Part of a small language model's weights: 10 layers, attention and MLP in parallel.
Each number is 500 + 50 x the weight over its row's rms, rounded and kept within 0 to 999. Layers, rows and columns count from 0. Numbers have three digits each. The size before them is the row's rms in percent of the matrix's.

# up: layer 4 MLP up, 512x128, rms 0.113, rows 218-317, columns 0-63
# down: layer 4 MLP down (transposed), 512x128, rms 0.103, rows 218-317, columns 0-63
up218 092:450632504517459558548427507451471525455425397533469475449543450438504545472548598508500521436476515441521507497516492488512510444434554518445610476504545449485461508606446531460535476545498558
down218 090:430502522493524511434527505460551415558596497435527520484453615529456503538502489491468503601570484486580512483595387615494552534473489531468467566516520526412512525481474513549412477495489463
up219 094:482534431502510519455644584470447509421577462516510557521482415464575494482467533444549517575499515450529410559434532432550468494499469497416400537577556532546436410487552461508490525532482497
down219 094:423505581462455473524427533565621506476472485413503513397516443554420431570519577576470576422495447515422494455430508492481519495564367455576473407539500521474583553471500442495501564497420469
up220 094:452478515489535552525537476449464512410480492569552541440506475523508475545510463561496484474477516563469545637477453457552440463495653460473525421449503483528582465615459530578454497552520526
down220 091:640473475432542455529444470517442550466480441424483479514508527541532526492446522460485500524505561409451495406540571508512595465496403388498459550567540454510438546533452548495463475493455508
up221 113:531592538469493467537445524553521533517521511410545517589483504416473535461490444434452493498563418500556569515494491468534458482519461457475389447595625535484530432504464515520470549415509413
down221 127:493496467508439570494466478419376477551554516476510540609513523492474486497433417525526530496516497521467505539433481542384443573520506596538396517588506493546458482501558449385544533507482415
up222 094:491531509491479596463515408508545518487475475543594520503489552490533570582460482574428510455498452485582519456434479516588504506498556467518564473518596489489379553489513564493551467462476476
down222 093:562514609550522548561425479505631580526531538559432534455449476552495443487518458502512433423490480502399472460495531445543486466523373438509402513505437495541438554555422556470573561552466456
up223 093:471564584569498468450521540455463472492437481519499478435538508515580410511519470438568498479506464560561439483474559531563403445514463452469497458444523477549639532496576539431513593430516377
down223 095:489446402442574613528434532462475516456519508432509531511593483482445553460496485511574492480505474471456490579433569529524591587589521527510603563539451539448512494557441414505453443522472509
up224 092:509475508588451540568524476450541583477535522555623461466499452429590532550510445491462469534500467472485589540439415526525554587548515421445492552507520522502418476439428539538494466466516436
down224 094:501404490465459520497593510517559542514479462576527520488484552487542554462525507516531516561533597434452486484506477518474528491433535570490483471512471579468393464590481586506529460492483563
up225 103:522552448565526593550405517471468506535533486553459408488441478478513538560515585551495592497503506410433535527485495573519592501470554447536493384466485511570531498443600576544439470427518550
down225 105:500475519418440521458463468613552479587493497475513532613519534435549492574505513428566427495480508532478457378489541429427520480531458539514467500530442527439461522547541524498472532526449475
up226 090:525444501543420627486458435536460474496473533524525554489440517470617512369523466439432556562430571527495502551480537569535462531441407530486519452505522544497498423548499583530493532494519567
down226 089:486527545431577438564527560522443568592496526478474448489596470461493548493550438542437433444545484508489571473597475443378577467501508512510443494518524498557515470506544482506519477565506429
up227 108:502483427475446560541437622598504488557480501489521446472586522490543518481491473532506581480592417486471579559491416483499482433384481437450511368487531504529464497452582540408554443443550450
down227 116:524466527473573466538487507589418525525518559466502458510477480506495563659460585499516499541440533466568563501420466557508452614579456480479464443481537553511490542558463457407432533439501415
up228 099:435518498465508438504467543558500575538492422576501542431534439436501493448473508530480541499530492543456431475507495446477451431529472435492499485475576451461534412454557505517534538544528613
down228 097:505434501490564523516553444428393454417558470482547491473439500577568477519477551388465441472498524549513597483567422519529626520419503513553429527509416540533547503525511493474544499506562402
up229 105:515533404536469539475518540446480513500558518544496500474542352565515565488505530504517475539497505533458506539482529485469472468511548593503493401483525496465494434510468592637527474416427499
down229 109:485481485503577494488485532456562459558396499523399431573522577455535486527473513485465528570479459493540542436317443494528534449515582530528485580505461501485468493418472471472427435572455474
up230 097:381444444585415482499429513422443502495468543552490569491461486456526539584502435497506538466444473481567474549455444491560432500379473456566466513513607495544543477509490538540512449543555477
down230 100:566467536447447484522598536544473426455422524406486520495520508621509440557433520544492502548525522540392475557507432564438530463538482451492472491414478557504481407466420459547522503476438527
up231 096:412500530507452520525445443528487578449511447520402514416588524562505494513446504484549508546462473496487534586504563550574593463394456387432549490525466472595486572459447582528490510472566505
down231 094:549501411547535545507548492462497452539534401533548463511498453503471534388526503547509568535509596516510505477533575442552469545551542519514447492414433560430551492448483545401593429569526523
up232 094:473526490474435435474551597553490518530506498510491533590570553551437558474456485480583576491446550441461541586485536454523447537501440498425546506565525504544450503406436496477482540514481543
down232 100:446512518545541495529392461474511491426516470546554457549557430505489489443474484436511348595410551476493439514429483529499553465469518542493481498516494529473419468519477525551490455485528583
up233 090:590496460538438492486480563403614459479470445531495535459512456422552519429466510514483579479465464452519574544480554510499524488449420507502535516432507509439552513429511418645532455548534504
down233 084:456496550503496544413457426456503455505525453543458428478530514563529587617519406468582417532510578597439520556508467495429481471554462422491508546487522577512494499448517508476443549526521524
up234 090:450474530428439432436470499473461439495530562532491414478568429490528472422412527520536561464509435389532472486587539466541462550520527516540596507525475499541423527511507505454547568535492505
down234 078:546555529482528507511470502537510496452573570514494501471477532453468565452486487467559514559519466509512500500638508464471552511475508472452400506467462501431544464456482407461553522546543412
up235 105:529526445498478583563426445505465537462424397525550473624532405461551422502563515535471505473489540493508539496432493511540517471513418467571471499524519518604540461548489475470483449557555506
down235 103:501474561519501403576498539547477445391495524502479421468477525591530596455482503521445509493500512427397540490459570491484447459521499517486454521408561531477381576446485452512561564535513503
up236 093:511517485459533452514440447405377516479531500472499414556455472535531482438478483520464588444501479449545469466495517468533527485490455527499492447507575399514591440542427525427578525436548463
down236 088:412498413450528549501470512541457408580506499527450530536564449585548461544542483495440516478432477520436503587610520450411524415509494522502558602468513527534498532385531542593512572518478542
up237 105:523470494545509540614426530580570482583451489455486503523562541549570557560572537475478518461423526529516522480468402457499449396502551562485602434508475551562568489489534503516573527500502517
down237 109:449522403496536505535532462407608479535557511460516486526454452476507539471397630624457521492519526549476512522454562422525509517485478556558440471450598450484552505451455519502463512498493399
up238 100:486529455575430478525427419523535477456513502524557482460552473500458584529486519456476512528428500521564536465524391427513581474514482449431534488454542436463515572564372494500411558442508469
down238 109:586517429423494454529458447507543511672484568496451498533473520467495452522512581517565422517521427472463528567534504549472424514485469513469403538473498459564513523532573513471553506592429590
up239 107:497493522505463498473442428428516526496596438515489462492450452455541455515486473490519493611503485512546482529426472508380469518452578434582582477489578424489475484499442549475378542446494574
down239 107:544543505513464500394499498536469417485468538518470458501551594554452416472451510479510543479544471486462429554444513540573542395580530647482489518520517516455416452468470537497461571513512570
up240 099:521550395485489533526542504483526430590579507639498490481526521522615359495456523506541525582587449502451515513479479512564468509453473455512463501487507434577525518493570512538495460531493516
down240 091:457420537523437425403425503555490540400490482453578421534509523435422613556525478410437503450501471504580512565481568504495501495563577548514592465482502478508459517508450529476472479503513445
up241 105:523576518599442447538394475518423493401544510530562422545501503534501458489407496425508514506443553482423533509494435394559492511501447486536446461524516502548464478552475474462567555483495493
down241 101:510517524463500513539637538461557438452494582522462495506454599579514581488488516525506528491524510499573468469609459467427457427482483574388560537539425459495517527560459566575446432520501510
up242 088:412411527485507512514539574528411578489556563610471512438477469473567545534489485465569452517566534536542464466495408468506483486506494558518514483499639409449489432531514422453531485514561538
down242 089:603561502458504462482545415433524511555502533448515552482479561435456474491531432486439490572493556494508551579500588515545486618609527429544457554538350610524440476542445524499542575475420380
up243 108:448443472448442590569479447408498519507435572422532546508521473542525505569515491420489592468520491469486501559454548486527595421458471522542554394548504532526462442526565530514517514462489512
down243 113:463431416497580450505528638528488536471605481485434442569550592518465493517526573521500480448443596511484521392589560598472478523583489507487450501520534498459446536511510476496464561516502512
up244 087:482553420503413582487548546554470379482548561528561541496511436492452508446510426464442548477462555561497501448465499373510469526478508553505547540531493437469499513415457486417458431494488525
down244 082:572509561496433573483475508428557535500495512517503474567466513530559511520478534508594441606453530467541532575503507484362478561502524442472516515477545596578454452459569476471519579512551406
up245 103:516560498514502518563540469497480547457456557526553478507557471511566500552547566446490599540590578416570421464551465416519571506545427498386508468381509422470479483424452527517550528521428576
down245 101:541526499464553547571419564563476599450456437501574344608511497468560505568454505494484570482467506513410504529484506539472546535485559490588517576539428538489591524556493541502521441522624446
up246 101:645491520516435532530399488441487546473551442537464467523558497538494566501508476502518570491549479562473502507471484508587492438450509448509505411509489499524550561488557481546517506556454433
down246 102:546500420497604454502523516554547440515612466449486444473452485544507544519500473522441519497445440485395544561550554468558534492516482454484505404459523475486486511506465571532511501526565544
up247 089:507536561427508395471500540414500521424609557494474476525528441463558426533517442564538509538469505517576427548495466466541474548523501518409504481462528430483486492516415469570504516420501458
down247 086:544494483475523548534505482470524473571334487538502534502494566523495558440464468421495524550481353483486492427579442553513437518489469529382493447549485546531541475478525545537517458548507550
up248 108:442492424548450470498490492569607544553512538521460555490548364399514389571398464467443539498484491500546519508510360481423481560432516530488502472523582491540510446554541515405485556456443481
down248 113:465570504494582562444464552487514511505454543479475485593442509535580464515469520536476518555470479546443563512413527456479514604448556484529479449433413541522395456554524505550514450521477496
up249 104:422478454436522556532543508483483586526466504478413538500527552555583539537356501511594576526463482429469556490450548517477490511524520442507479470453492437497545463528405476499465525479431503
down249 105:495490453473515493550390514517553361478454540529526462425437510450411482522467499543488404572618533491467484486484544520564429528434497543510561544492563544472395522463476416540532532448474587
up250 099:570429436612459496503466539476503479480505462465534617541606451511529429572492489476493584534569477440492415541474447517441524469419442511553506492496503472582482473465553582466487511447477468
down250 101:564514440456500509536448509440554603524500498464503402519504448528492461575508582515501428494471422606433534438499468545549479496533442487563463415523447511559605464418546436360539438549572531
up251 104:524658466432456434502530505502451461431403540562415531604480496491470483512560524470512515542481443473543455418486528438482459474481465439535569479380514450519468490436548511434469467487454584
down251 095:566501549588448566484417490506514427465442490513524518517489503498482554511582480496559469399511517523468521498584510556519576404453505425517522502505489487563514471420473411496509470634525595
up252 104:528578409520418510474488429493480374446456561522470568537518515545590509542495457489512500571501460486521525549457466403477526526522467570491468505502548542519433527581466527586565446519526580
down252 112:502440488507602473536517444477620543585483488501513492639518568497421465493573481505559499452563458539505498531451591510454514468522501469496494549557475536543478516388525486469463497514564476
up253 107:536475446463426539496555481480523522444499522527514516545531467547598558552459476521534455557572572496475474475459551440546528481587498539488531480508528542636437519480542505480564479432509549
down253 105:494573596427530533553529503424559437537432527540585585480549507527493578494596456395404482492436563575439464535542624479609529464544479382488502451490456462499544564393499542479481501468502496
up254 109:482494495454437520564486519492448502417480489589487567491532452568527482526440537473490482540479506515462518564446476475467483383493497507563491444457460436550441452489519581444479432478394486
down254 106:573464477469452531507504440431495558498404465505535473565513579519503462466517387464542474466490537435558524435398449542459547546476552477533476594373496448533557476480526447531539542501565555
up255 089:521382487458508477539422525494445445526547493555482535476589536537484422514504592491516432461503469441591516451513483515483435500544471577516628508363582432567445479472465530514487474594543506
down255 088:577547518607516547448500449553572624613456398481476501472440549506603635511512465414560579540488487563550462460520422474540488367514496443440417530535491581506530556428516368508517507467442467
up256 095:536461433556476582502477523519528576567404496436493532477428409489575456516443479557469521478473472464526502531433485593449532540438505437613489513498543476591460445455413424527439511500476478
down256 102:428492512619494496494467513513469491514405504501539585521465577481491475567511426506436517516624579437377504465491544441559554428487496539487470447532442473560434495566521531493528589530493455
up257 090:514619533612522417417536531588478502437535572436508501494471491510533540458486553455556524511612429550498500546540553505528490492385494481398438500394488461458506529488444531459526507537501519
down257 086:423458361369464586508442484425470481575473544561490531452526506442501434558526505508479542486533543492504482480652472497490517519563421503540510478529416498516551526490519504542482585422487480
up258 105:487507430499489478482544472511543522581545475568528518476562462481555453537545497432539516512518539503524493564412507501453521523465575502501576462432506493482450448518478443439445474560587478
down258 108:485577545534534493466495525571438549567526500444419420412417530471496583432505498480513482568600384474514453528536442554508494477459500532484468441470510545574502426533546432490520466445540498
up259 102:498538478477445553464566456412428517487428580487444518486496370606571561492512586542496488523444432411566526570475493390533520473528483505460467408513469542486461466503443534549532469381423426
down259 104:430479567532438425456452405461488522519598423510447586485446502470464475493512415490411509430552493531453493518448431551535555592468621497498512441571550547421534601583573555550536539454556518
up260 103:512493557532508452566426467580545640546509486520571469509557437558503452536447457535434518609522548471518511424473590459564464477536572529519500497488464499489564438556534452424496468469487571
down260 103:453480450466549491478593457544453429549476469526545536501519528458357459570504513513478529520504485464460475497420471481556601562483585508419477523517456451535601543474497472513465483560440422
up261 108:536483461472478460536547490497582541516439503610502503558428475573557501585498520479579481531487356447511494465460442449514560500521516501457526471540543499499448412478517548504469505442417527
down261 123:496496478601461549559540406523566505479488475514392523509512577490522490490474407572511570449527421428580461507415476563453514531554513455467436467553521491495492429510508514489445423497517492
up262 094:456463489474486568617489431530545499508428509494458525476521463523424531447401470551497481460593520460516497407478503538511535542506544559476629477427491488549469500391411497557530454415391495
down262 092:495530484518489448456478559514505527453515450547501419442417502577582406479542486584551524548449557550515433587578582432387387486459515470466526501436485568562519464549536474435495461480555536
up263 101:488475466539412547496476525501473502537529507503447490410599573526500500552455427565482581549473508542516563525472505445539535561482505438493441445546571495541448477504515486542510401439545474
down263 104:498562452392560460507508489481549487497494560474502534484512543499466569399507513554509472469578488593423453496318445491551534447478487540490396461506481483550523446434491555572545549578429461
up264 096:603477541541474593554463483493475448434531545563513546412616457484587544497484513499515530472487517506440589465432511477557586566548489510459516480522509498553493493433586507484441520534428486
down264 094:437498482482444483518473523539490520546508550473468499459506503540452545420474475451509433528553476539559466463588529473532555468417440566499587504515466493466517458509470438518483492570620453
up265 092:450498450501511494605484417534473479464477560461550563459533492553458531579489482556519617441496509489484460599498551491532427522576417460521516476477476419501520496373551498521503480523430501
down265 090:501493494410617500482564562505501473547479521484541464504489602510502502450497438552527543531480564456536517577591547510444471565517585568460457508428569495487470553475412590467434499517518483
up266 100:449485491459528508553410492454397538511528545468476591656433421498438512477481514502587508508566472531479461578455510491571531508432531473470478493495459422480460496530437500451601554417443460
down266 098:552513538543582619474556450445479498439427473532555493499395534530502444520490459377493471530453498529519511611513450530425561436573472467540507476521468453521561520588493447485535376384508536
up267 091:442550537472498581503533497446549459526404429370421516502570535496579545524548537441536536426473502476508524560467550524496441490447467604532539462433528426514551537489432513503535534468438411
down267 091:469469378506586409474480420516410520468482497530519396492448421410467478494590479553496435557523464439466474512540462429483519545540476410489446550535514569498605506552524486525450492474570613
up268 108:439569486447455541491434507591464467579460486521488534481479452372489397516448555484490570529497472469562533500465428499426542471474491537496523417553496528442551525427535452538513649517510585
down268 109:477500546500502505436451474396514465475457428572484518488489557520486522500462463573490496478477535475482542562494510405573469522579607485548482507482391457534594451562501443464488585624474562
up269 092:483564456445445472548421517539568435566429482537496484472504558542494478515426508473504423517500536507502519593521567465529485548504559556427574489506518510590496453545500511542395474479376502
down269 086:537509576488421585386459463458452560508512576439451468455464471525469538545531514433447605519613499460535535457518464513455472475478410536523546531545516513445539478398444484471522442506586532
up270 118:475439451578481458483476486465529473527536586527596550655525447491495459529509510422535530499503421545502440537468509455487453526400535420464503492522458400526427498522518491511495539538550504
down270 125:477514577561484432488467508500542521451486458464520458501442497510492544527414373442495525521579521604413520489482479451541516511546453453506430459470450480468476452537469445617567518550647526
up271 097:494510433471553478558517606631534470612463450508502427464476494491513553514598449442402528499456419489575553581459499509524486432390491516497494456386585473487491491462518473595440475509487503
down271 094:594492572492540468542380438422458511504456572543542631521469599502537490443491537562553474481521487527460590502454484520492452595458547448497511456462476508462526500455550492405533457533523453
up272 110:462617483495436575474467443486484523525493427422473436577464502435572577557543454490443554525503558529488526520486488496464580605492499495532418470561588426557450419447536491552577576483466444
down272 117:426603543434549587501457424457571459498524514530496475429472521574515519460546457460520446447487520490536549486496548576504468464522452510515509448479541529441594591446408498588475470608519510
up273 105:484570508574491436506508477462403465538523519509459456600506539457588444474588434586531494429481451475602508485465492519443595484488502427521517487406515469571531445526489497542496433440454530
down273 098:475462519500478546474485461583453513467462495486474506422499525493380431517480559467494530400487464509505447505613535569583513494500484592545490630462523485423533597449543496588483533546548546
up274 102:484453467497543450574498506519459480574444518581554466508518558548441441493470597504468517520463469452571479401498487459460514441500482511428502417447480552539480467489482554442579545436417522
down274 100:527559467560451561484477387519513502461489450537493498497446448605440504509474480528471452496438495542523510580598540415501512437530538587469489471550538499476542532582424533576403540514521532
up275 095:487416533508435498504524507508448523453557508578421528479488433450477447490524566436410469548616450478514613608474452463488434507524502409502538443500507465456475550521496500591476552552474497
down275 093:506479598448540477439462459463490481474457484535597520461579550485506510496442467600558551448388599469535582472440397509502434541484504551581468492533482526444459495393555558539510520503495466
up276 111:598482444437471495574568483466543423451532551550510501576614486520502510462474439478507532577461542448635566503457409441435501492548485524504432526490472525514481417564506544548465533450407460
down276 108:513488503567552444542602556465462469366472458574522542515551495459482435494470407442495467529560516384525473552521448461583500443535523530467589448553560531497504563612418508464556473571523503
up277 095:535522405494489491426435538492477594583475481528493497532566461454473459509504507511600476508483560384477490573475557506519591584579493410525525416540535452517460403493436578625465553520486469
down277 094:559553545504481425439525493583641459500516506369541505556461515510558499458459491444446455485474584544505625518523437547551460443455502515517517488451601466464568557472489484491523476464464528
up278 102:404536388502481469470510573515508557574451542524500527530515429495450532511418528491516460578562410473513481546444451530490516551424568530535435478547568538469477433492473543464504555452500556
down278 097:490541526547423599484486507484457425558474510435514488447460517480473423445510450526513557444561520487554536518436522580536539410492458452536544512462435577488489603413454495435522555535563540
up279 119:602523540519495472550539506540514597489538473434566427506449449472484525511564456473426505546441449433552430432462415408562506428529500546525481529552601544502431527392452595527531512447469455
down279 126:462521501536524531549556432384429583468504532476418482516566486424444493527433441499489549520504458593522577480508534625456491494497528634481504498434418465508520456537624527488460485521465471
up280 079:505546477462560536563547505474427557442512515563527509534451468473558480496491561515555551529488526471443502531479397421528430503466441470502402581536454382440511439394594468579616442532527532
down280 083:465429528511398516410465521540475476527457493463468497527503466519400529548497456486463426451490460607641461466474593514488533471501517562453528459452502601554510518514395514472455608453520444
up281 092:390558418540481472494527501530468515428520567503552480472485455506464504482423387460556507489399453473572587586457475497447527575461567514592490522582493480529585560492436462509502470554483511
down281 092:503421466453457576493523530520603510579485484439601528462475508461527441616517583478459565467499554536469524516392508519546560498463479505458564430457478479485431399493554544477578498522488483
up282 097:550480448589503551488525372512491481521520558479507488530505540533608402516511496447522487529480530469475487505528523481519572495374518448496555438480542468530486535460524500554503549520363480
down282 099:534520428462444496485488572419454558484498465472444575538459560520455580526502495576441480499550524588498515467416449551435480530600550466533443587493458498487600548482435489464555485527513524
up283 105:516462501502453516556478431524548460460438493414554471467539499543536464476507461531440520575445496556525544521464495419588455482416535452541507438522589508459498473420561526534568565443563542
down283 106:487518470512553525511492432508493428508526543521476564506441466389471473584408532499515423390657530525414468595574510578457545491551507514472535487420509539547550479462502492468508478585472463
up284 100:474463474515503498593557407446503541508465542535573458504555476460523415481543611509539465545425420500523533474527550491488491525546576529438539440441530470451455492488512569505555533442426434
down284 098:539478546512431489546379540457512487474449472548559545530531414517556456493419532544487520431539547542539543494493463448439550425438560461484599543493445516493530500465411379526419491493550513
up285 107:539509471488500447459460580423611492527445500549504508542517442507510407481444553426548505518513501475530461470442441527416513429492458519494463478462559486447464542425424554616397502552487577
down285 111:526450472500519524511485425516487512564565448528547409422497508440492630464545533417513599490453612459490457544565574473582448478498413423487515608432441514492519543552510553497543554505474527
up286 107:653509539549469552503422543517511505525420480487496563512555443447501421588493462544566507439458493517475575481500473572543440464476497415487563448588546494595485430415525555567598476436489391
down286 111:440406539486536437559447426581483521490507511539526451524551413427493524512524518467446531365567483461346549469552471529472467548522518475493474464470451422450507518528471521487555449497565533
up287 097:384539462427444506477495502525509402463555543541498534443543508439473491507480584410521627467524507495494402521463459475473627471442473499455656493561527468471587442538427476535513514468479470
down287 100:601515518456516507562477519472500529512566506493463481578441622551428466445473486505550427597402431543518474464400430452568463634608512473543449517497487526455453539480463468493507477514541566
up288 100:514470499560493567549432489495503457467458481577440494555519454594512455509533504440438486591405474497505461499500528483501532417502436382477504468455593478571421432466553580545486475563465427
down288 105:510434402552569525461556551501493586530563442485498339518515421535513443540507468535573489517425453459435490449432510459569549473478502525471490481467519601448520529540467486473555527510482495
up289 106:471466540543416498558502457511461472541455556560559551438525410386470449536512421492470556460485495439469493498518520564608445451543492457566460462508562474490535409386473503464525477490520472
down289 113:610517478512584427503529487515576530483469385436522500401498546496435603525501496507469513515485455506487369543554429563463477573423445557553596448453577546521377471500474467478443482540523593
up290 108:536484502409481586468499519480392433474500531509592578609533477475618493555474418544485577451504546473519447529399472451582463462508503561454441482572522450526435513509526491554497545458432426
down290 111:551543471482456530491523526461424459537488562497590437466405498502498538471489511509514537507352432506546502449492482494485575523496542423533526504466524594446427421457497558455460543390461426
up291 095:588517501549421460509449479399419543489484512597556456472531527475467515551591505597469477449424456369503491493509351498534442468472563517455568451530550559422497475522570513567484498535522555
down291 098:463418498509480395590553479526483496485460491465546465475500545623463466514491518475561439470526551529427534507563490444516512511513408576540445570494514490542499474503574595483494576516557455
up292 083:496579477542517435424554407463431489447547451468574449508579515464547570440547538445434536405489477549571485524505496488498392473440488481523526476496441506551517465538583459410559499535521482
down292 080:444499445490528561538449562522513461505490513448505550458482529554421444612462488512557512524448463480456550505659475476525428541616508534501518621562437512462462519496486476570455565507566502
up293 087:474466491549531478475564474569425492489506510414488582404469538617519433542511448514559534484394509507507592488494542459510514489464440536443519477522573500521572552522443492506442550494528487
down293 086:515538436459489541457428582419514474549542517494477549485505534479545536501502505504450456509561451515422492543498602519392476460480495463490527522444484549535442461550447452570443387446402508
up294 101:414475483467480585533527451535494532504475608545486585577587432415512570543515460401547447493504512487463401519496457524446602610540530502531540501434527492525486485453487517444528476467560540
down294 098:558518485530438506549536573437513524576491535510480506515399554589540508464464497555476425513440411603561484485643443397504536431427462403428557464465440498488495446537482486483540478502466535
up295 096:574525570478454562510423575475450533519443513484519481440424434606462416470457527574469525475497505456554492415432476463460501495548496531465467473496550507415587478398513463518506561571604542
down295 090:436515545548519550579572435495431516475569420486402570359575547521483521445480526518563597413494524407513463504476481451538518518460538477372583529566490474556519493471491468580443451554474585
up296 104:590449432482529506474537534462493519544444544590484445577532555437503496591539499436610604492610496421521501500441544494480564486479544374515562484415480480542464447538438511450507449544548487
down296 105:470471509439564428497436578492529501467464521509516581523496572503367462500473473489464475440506627501483554493538505501554466528504573500517498546589506485362507605402439576576451581517525540
up297 103:524457554416451544479510503499468416588445487407512541456469516469485442518470493542485579573504492440504510515452452453416524542531522427468517510492571546536465472576513538519436517465545529
down297 104:463532528523492457460497487510424541439549558494533499467515481488512532524590519421512477498480526544381479420533453560519518396567478453510472576564476438573527534429433500546584550541462402
up298 102:545563467543507500603539537526505503504487430548512464496466497477541487560472489455489535537550545474469488448454415532542542476629494523496493476342476443528476461499487474554567483540414403
down298 102:451614503508520422536495562562545486529542451553500468477498554482557480446515539482434464436555507470503361456497474477635536616494462460479482527468489543526454511400469476400547509497453443
up299 110:468471453548470454545504542448491455573557504500484491498593405507458498527505481444438492577479555452525444625508432432585586532554584465546505356464485533448526522576517565438506502467386468
down299 113:480439476470505494511569491481548520493447530500532528450477466431583466386650519407508458451452527449542397449559544472520480473461525569538527517497492507548510490512449482531477420491433429
up300 089:550500487504454529447464492529466521523634549451537421574489418495386491524480494556535572537509394569509461474497489406581429384490544454482548449525489481519475449525473531423492486530466456
down300 082:519509407545449585469436555412384437502513482472580566446457532580525503387483481487572485488570504475487441553562611503508496439522523527438406535471408390492499569494480434453560564554483552
up301 098:531492510525494647622429505545493501482393497493470433525438436463568452492485547487474486502406538557464503551498492434485525544501513458385489485554533540491525506414613575504602587428545507
down301 096:417460507395561391451549499437581501469467564461508507493485518521467529494422588455597454506502478485477503473626443539511551515538519468524518481498503496602559563477445400406509432511548444
up302 091:493550500532421442552489383475448429586448397476456593499543458585537499511545458510531473494531470418453544548424531508508555468430543519454512461520485472582505499487559536501479490629522489
down302 085:597470512519517505513532549522511570446538479495479390498480465472466550458458569518509515454491477539500449529670563548504484502485486512523441487399491459419463490568441482541479536387529443
up303 105:543467578546454544492440514578578456529489599429517556552561582477473505546493517472572562458616484508511471475497517484551416455493425479521502455512488564629548478458510550466511490388383569
down303 105:450520474529412550459427560506501510447489526517508515416466493445428470555432501513422381540509445493519485561487394489491545517542546520540502556543519432470572592603452450440513511519507540
up304 105:524428530520514486579364538492506503435435602593533477596461531535523424601459469488523521536524536487502459561482410436488583520578559431548540483509538384509541557515379489516524502493467507
down304 111:471418524512578512519480438486544445541555471529470548616468568399535540483591556493484512458468514523517488556353452484506525449438523493433478522525517496527487504470442561480435453434527529
up305 109:547539543479463536410511471628568610443468506458523486450452517501510462550448465470459575529543486521561465524451378470566426543481446466471534452466465514533435497557452515503447493508429519
down305 110:502534427442510528478496507444458505502449454471509526511457548538496450406496416450520399537520487540448492582560549476470491570389560509445544551471531441471417533349381578552552524535437527
up306 093:551400514580422491626543554434436535552569481501515449527453485506505530430538458506531544418503536499548508500489563509630512546542565473454544528449497447511489440554528440479539500571490480
down306 087:495612482512497538478476409537489505444467527541473551517587542584488498476490592553485414550468419484443484463679518463393541453479534495494501552516515549449510544456565544598484501481486522
up307 093:609457520540427585507493501456468483435509459555464546422516504445576474461429546445558469511480462473507494460528511449549435439514507494521507444477540468572531483608494488550443535472455352
down307 094:453543455514532483495453434522495525497395560466508521591493509528489518537608448504479460432422566531463511515582471487518494544518444555529466468522508503511416502498507609485493405585534493
up308 107:458518564503483536525495493564471360534521494457504495491466536465583584557503459491470579545496559487473511490423557488548539495498507462505399525323515534546511520450495586553478455443421432
down308 103:508513531484548541520415407555446518511450545467461527513529484531481481403421482545529449517518499484563584454448504468374558435484482621457458478544497543592560453657443500458516486617497534
up309 097:455485493520539444498464496516495547550480523422461471496501532470479379548544530493479499453454551467538577611425454487505523500518530538447481483557558445479416461552476532527548531451439391
down309 096:478447455369530461482463569514543538456453478482535537424520448556486556574553601490546454452530512505411505412511484527518497405563484445589480433525443569501497545483509430518501532539542465
up310 098:382440532497448544545546469587491435544393484546483457462420447564546521599422513504568504516457507466522515432445448541395495451504477527525622433466491578532573480535476588551525443499488472
down310 100:589560473470525432423448472507401637445556464424546504593600529462494394517492401460494552390571419496456398553508543459571556467492556481529472510479582458527476452538505451508465514508587541
up311 094:571503470541462478578471464515538504466547419443493560545488559450580442449538487537463493460535422487529591508516484512518510402538542566512443484454557454600543474496395533551499484482443483
down311 090:478528559417600480497554457462439550585501445507475476481454520554468520457486533499474493474477589474487476541509465456537445557418571537495496630538448606457441477417506539482402406545481570
up312 097:452546511547481467502436457485395501492531421532507454466537474482511621558520498478500599556436462546546594598448439491550455524491559439470545458418489416479528415547437483598572481496497525
down312 097:467573506520520499529527580475514482530589482488445523478466415561400550458342441516523473493486533521568620427536464555402485532433474501454477477504455490525581471510446444465512504498512453
up313 086:488559423476480477628483533554451480494516501541523456488462491441471598402560603357570472496478545527491535527510494494528454577547413504497543522466520370436454541500482486630460515524531493
down313 079:591438469542490531498505513467561545597506473534538503511480505587545396553463503475427543502490526524567481453508554502553516444518608489461509604498425597560498529507438530532401520437472469
up314 092:431458452540465474490547516437471456597481446593459573519499395497462532483381500508464475468485446503490561511536493493452466557441504530573473431544530465510591462568488509597525589604501503
down314 091:524557472485580518466477505529527489520464466475498343387471570462499412486582492452485639470504546545499505539501533527415584487530608539460495436519500534539415487434432418539390416501507525
up315 095:465539407573465539505566515486465423549457536611523460464571572532473535367481468548502477421464433503528470481502541431511532444543447533519474489521527540540427542468566494510509581374457514
down315 094:563426554436588488580515422520510460450567508445489523524482530515487425505492518540490482453546546482534634430490552533556408471483563468475531564590476425564557559550568478469536628555486432
up316 096:558477532448421469488425482404502526478517502550575541454506505537451456493463446514498571489525459560497536506491424449574603460468528388538577464534496451523558472502571561522559456455499509
down316 099:546518529493477537503477556573449524532563521504509493527375530548468489482551418430543406587563548500414509533544518521445503501536450554483462476451437524458477473504489502439543523560460436
up317 090:508522469468487461566621537531449595479446489450501440452498516474542543467537529546493436426502389428572400446483467470509440491556433467537581456479550494536555531473600465456555556568570557
down317 086:469474576563512513524400509522492399448519544455461521438561569564446556477525493510520565542522503487477543564603499523471499522545510508494493576534548611459528454409417486527504463572514415